config.toml
norm_place = "pre"
qk_norm = false
attn_scale = 0.177
bias = "none"
parallel_block = false
init = "orth"
beta1 = 0.95
lr_head = 0.009
batch_tokens = 32768
seq_len = 256
train_tokens = 173900000
Each number is 500 + 50 x the weight over its row's rms, rounded and kept within 0 to 999. Layers, rows and columns count from 0. Numbers have three digits each. The size before them is the row's rms in percent of the matrix's.

# layer 2 MLP up, 192x96, rms 0.15, rows 0-28, columns 0-95
094:526432534588594466523463531536520409550514563417484512588539523509544467549477494517543444528461556463433533548514524514496539458497573457444452492552501524437518423540583430493461545583506488543539541616474412398487552551574537553569420500507503522446469490592463482510513453432545444588
105:601434492586432528498537470555536526522501453414447593507534469469522423400562491510498504429443542524517414481494495584433484533405458546424565502453483426483459521564527570489468430418491492537438521538507413481529540544543497505481593507502476548492432478552456569522417493596556438532
120:471371530540540591540532347507516561511464600549430588520440407511521526535545539471503479533424556521517501583511489495506565499550595491490523482552534504445542549505531532505479459451424529563463547501474446440414511504557501476412527446553585484580547568428485551491461464465479470519
109:510461560469515384432505450482487502431523470441446502466580513448421481475576466557444506522615532439576530468535503591597451471444461570530424459506452517503573486506476534416552536495490492450465433496532536486569517511489498563440516528394490502413538560485348490487483523435541540530
107:470466386534514466521578562526465466402493483499453481459569510462562511490360498545544431515440489524421514467446471523460467562466475539502457491589491575558557418529493483423502534492449530391499459484541539583520538571477488518528473482503478441541527392517493407571580452407558462472
087:479460556501475507482520470577507504478477470427554586555570497496600499478521492558495470553568465499466516497496477496385509544601345454499523524600525458427536473536543450489466578438508470461535461625501458488550498436483543547419508414481436421523468492558518447516573612485498482523
088:474450480472571452520402407471381490575485498508491416595497472509560508483503491536455497494545449494503550509599520420523496479481421444488528459539585479455402512539493577576493491561517445555609572476434489548503602542467438438469524458473593522502451437458546468515489407526499540532
097:516590467521569538532489562459578441474536494511474512572452527523341442538519443465530468474419542466507481546564489437499500497575550491542414426473507545536603494472497566524481538506510454451570471554498559492455654473464485549452497537559505492506549543405478481443447404421506470455
106:500549416561576545546427534461438479506505354460486494407563513493471521530545530502441469526505480492598478575527554531562503536528579531503482487505519528491525475473501467432481524493541513542452359499513582516604538518483395468473547481459510440480444382528520409441575430539507510431
101:582506527574519500445553494514401508539546480428494534491472445586534497511374490526500490444511495526483513433524498505529464513390521567463488492496445488442549514513553512450430448473577512473527579478521524383580563651549541493518508467445515541438455504599444470449446539532492626462
098:496484432503492576563545572516506515543518551469569541544406453595448473570503429493509449449463567468556585391520403536456458533532590499458570480567508413479503519590481468563471485516453532487445493525407481425486482554586568490536489486517485485520443451464565565460501483506507530632
105:543444494400456557494501435548492447411547459526475545567480601534573465491425474549534428497415507492476505486604477526493500540465452517530504443486465551541522467578483470448512554570421532573531548517506411541543518601526493459482450536406507557523656519453523574541509561550527552468
097:467552597443528563441502397501542372498585492553479444424491499568480494444519479596485462544540438506488485394476481517435457517554445569572578444478461472528551483471439479444474433492511548421450518551592523508490543555454483544418519491450499543484627501540550463526495536443472543544
090:516450405495513392515464432541470480484450570472656488561600450534456417424427519433552521506498508538469508483540471545447534546496454477614354496467527500488413552480544462523451468476486491598466490574500497488489498463496503516538453538425463468470560484435471553509449485469601496494
092:527433413520506432465501531483576505476546436464442532462543537491529566482494536479484352611543525535534507523493487495500585507572485479617431561493585540624525474470466528516390474441546475559485562486457495439538485552459455446478460481516510411498497492485554503512650473503551464531
104:487514437482473550485520496423508502485537464556478507593441500368489449432498532502499397454434523493388485519526574480401526494567433483547516425445480496492442478408446548445456460362437532520516438452614444486487548508504459428526558453491416525533490510451511510579506436478462539506
093:399510554440518496518448489453508517519604465520491442448431462489674534565416414463493475521509526573521465535503471504507584635540575484512524410537474418467530475464415460482528432503472493474474512439499589494529467559459535529513544550492477426450440566548474508456524439457500561536
096:443518486595458476563535510506489510534509456422438565429531564525474471431503605458537550486522491560466448507440567480422517449438542543501457448592529507534654517513506515579483582406489479427524551488459527607441476573511456517506446537514552393584481535483507518491535525454539445458
095:521544433510503596558484523508493489380518508469431509562455518506505530550420433435537567577472530552491512595430484549457562491451468554524442441529515584567556534476516486551550464550554544451552504503553545522375530393519417474426554551490467498532519564439531472440417563502509426519
099:530513508547534505518492462491515457552523489546538508481461536434501477415483505439537475528482439406501440618519474503452457505551440552554465512500486563491568502389576517434442500415572469540418477561596607448440565405481434573538486397519524449546475424479509450481528509565564512571
091:552446506466558568547596493446471476494575550376580423518381529483512561532522539582474501510419519564502537608439433452468478509440509533508526493608528506539553449508520552549486429542530526584604534491571497535461481546484543482510564460524492466429509516422517516456566424564491524493
101:470496501446514531379566409542554455507469519456437454504449541570531430545507485566558561517550537440493488506420444417457528463560507545464506458482509462561443558492538466547371473495553502571554505508474539435490514532412447541490519592503452527447518595431476501577471586552419471581
096:455428433469547480552483561439477460495593409450488562576551516599464473475482492481576586536562511422537477477540497466539462506470582524472530465475407507496472467440473517549566505571442480464470401479498517597429541440478477388420595448450514501487475490508485438422439550532422494476
097:534487517466610528594562502432473487394507535477546445431479486547466623449541509483393513416513515460556510551578534473459471489531521480570492444570487449496572504478433512471502453383443431510498463525520535496515504525498509422616571529464588516503513484450406580488497540594531493526
102:467436482540552512444414511519428535490527542497518443485495525456464488497448565576543403590553459467503441402492501587524465476527465510448393450519504452549561591529496460580504587437467579533465474471465534514473501521456574529483607583466561573463586460483540544476517459548434568568
106:489466478465422411477463529547521484494559424493461528484481493497507437443589458572508462476555544488472516428488570448412490492503461417528500499461569542419530479513492589438471527567523589514460479538580482576460539545382480403449467493506529433457552530608572605583480582483488500516
092:467500475385588561529560394551459495492505440471442410538487518504514417522386455540514473496533484458518459462496483504611565515492499548488557500452456499592483535482526492478496467522434531450551427496502548553493509550555583640547552516386462567473462525463583457430479538484421522509
107:459509431539483595525537465495405500545553598445534503492479474478565535621578463573489515452591462549526471450598424555462512516477447370520562596547537534462439486573440503451465501496523507473483479469519447437554493521546582483543489511463518566472456607451452499529434568532487536489
091:564528510580523465527476504546477498426484578474439534514580566590437519611452502508519427529496464457462600477503450545534521494460503492500532417513556509603507466536456502462532438529529448443540592561500520535525601508496578520590509581456493455356499480458487462485504499583442517396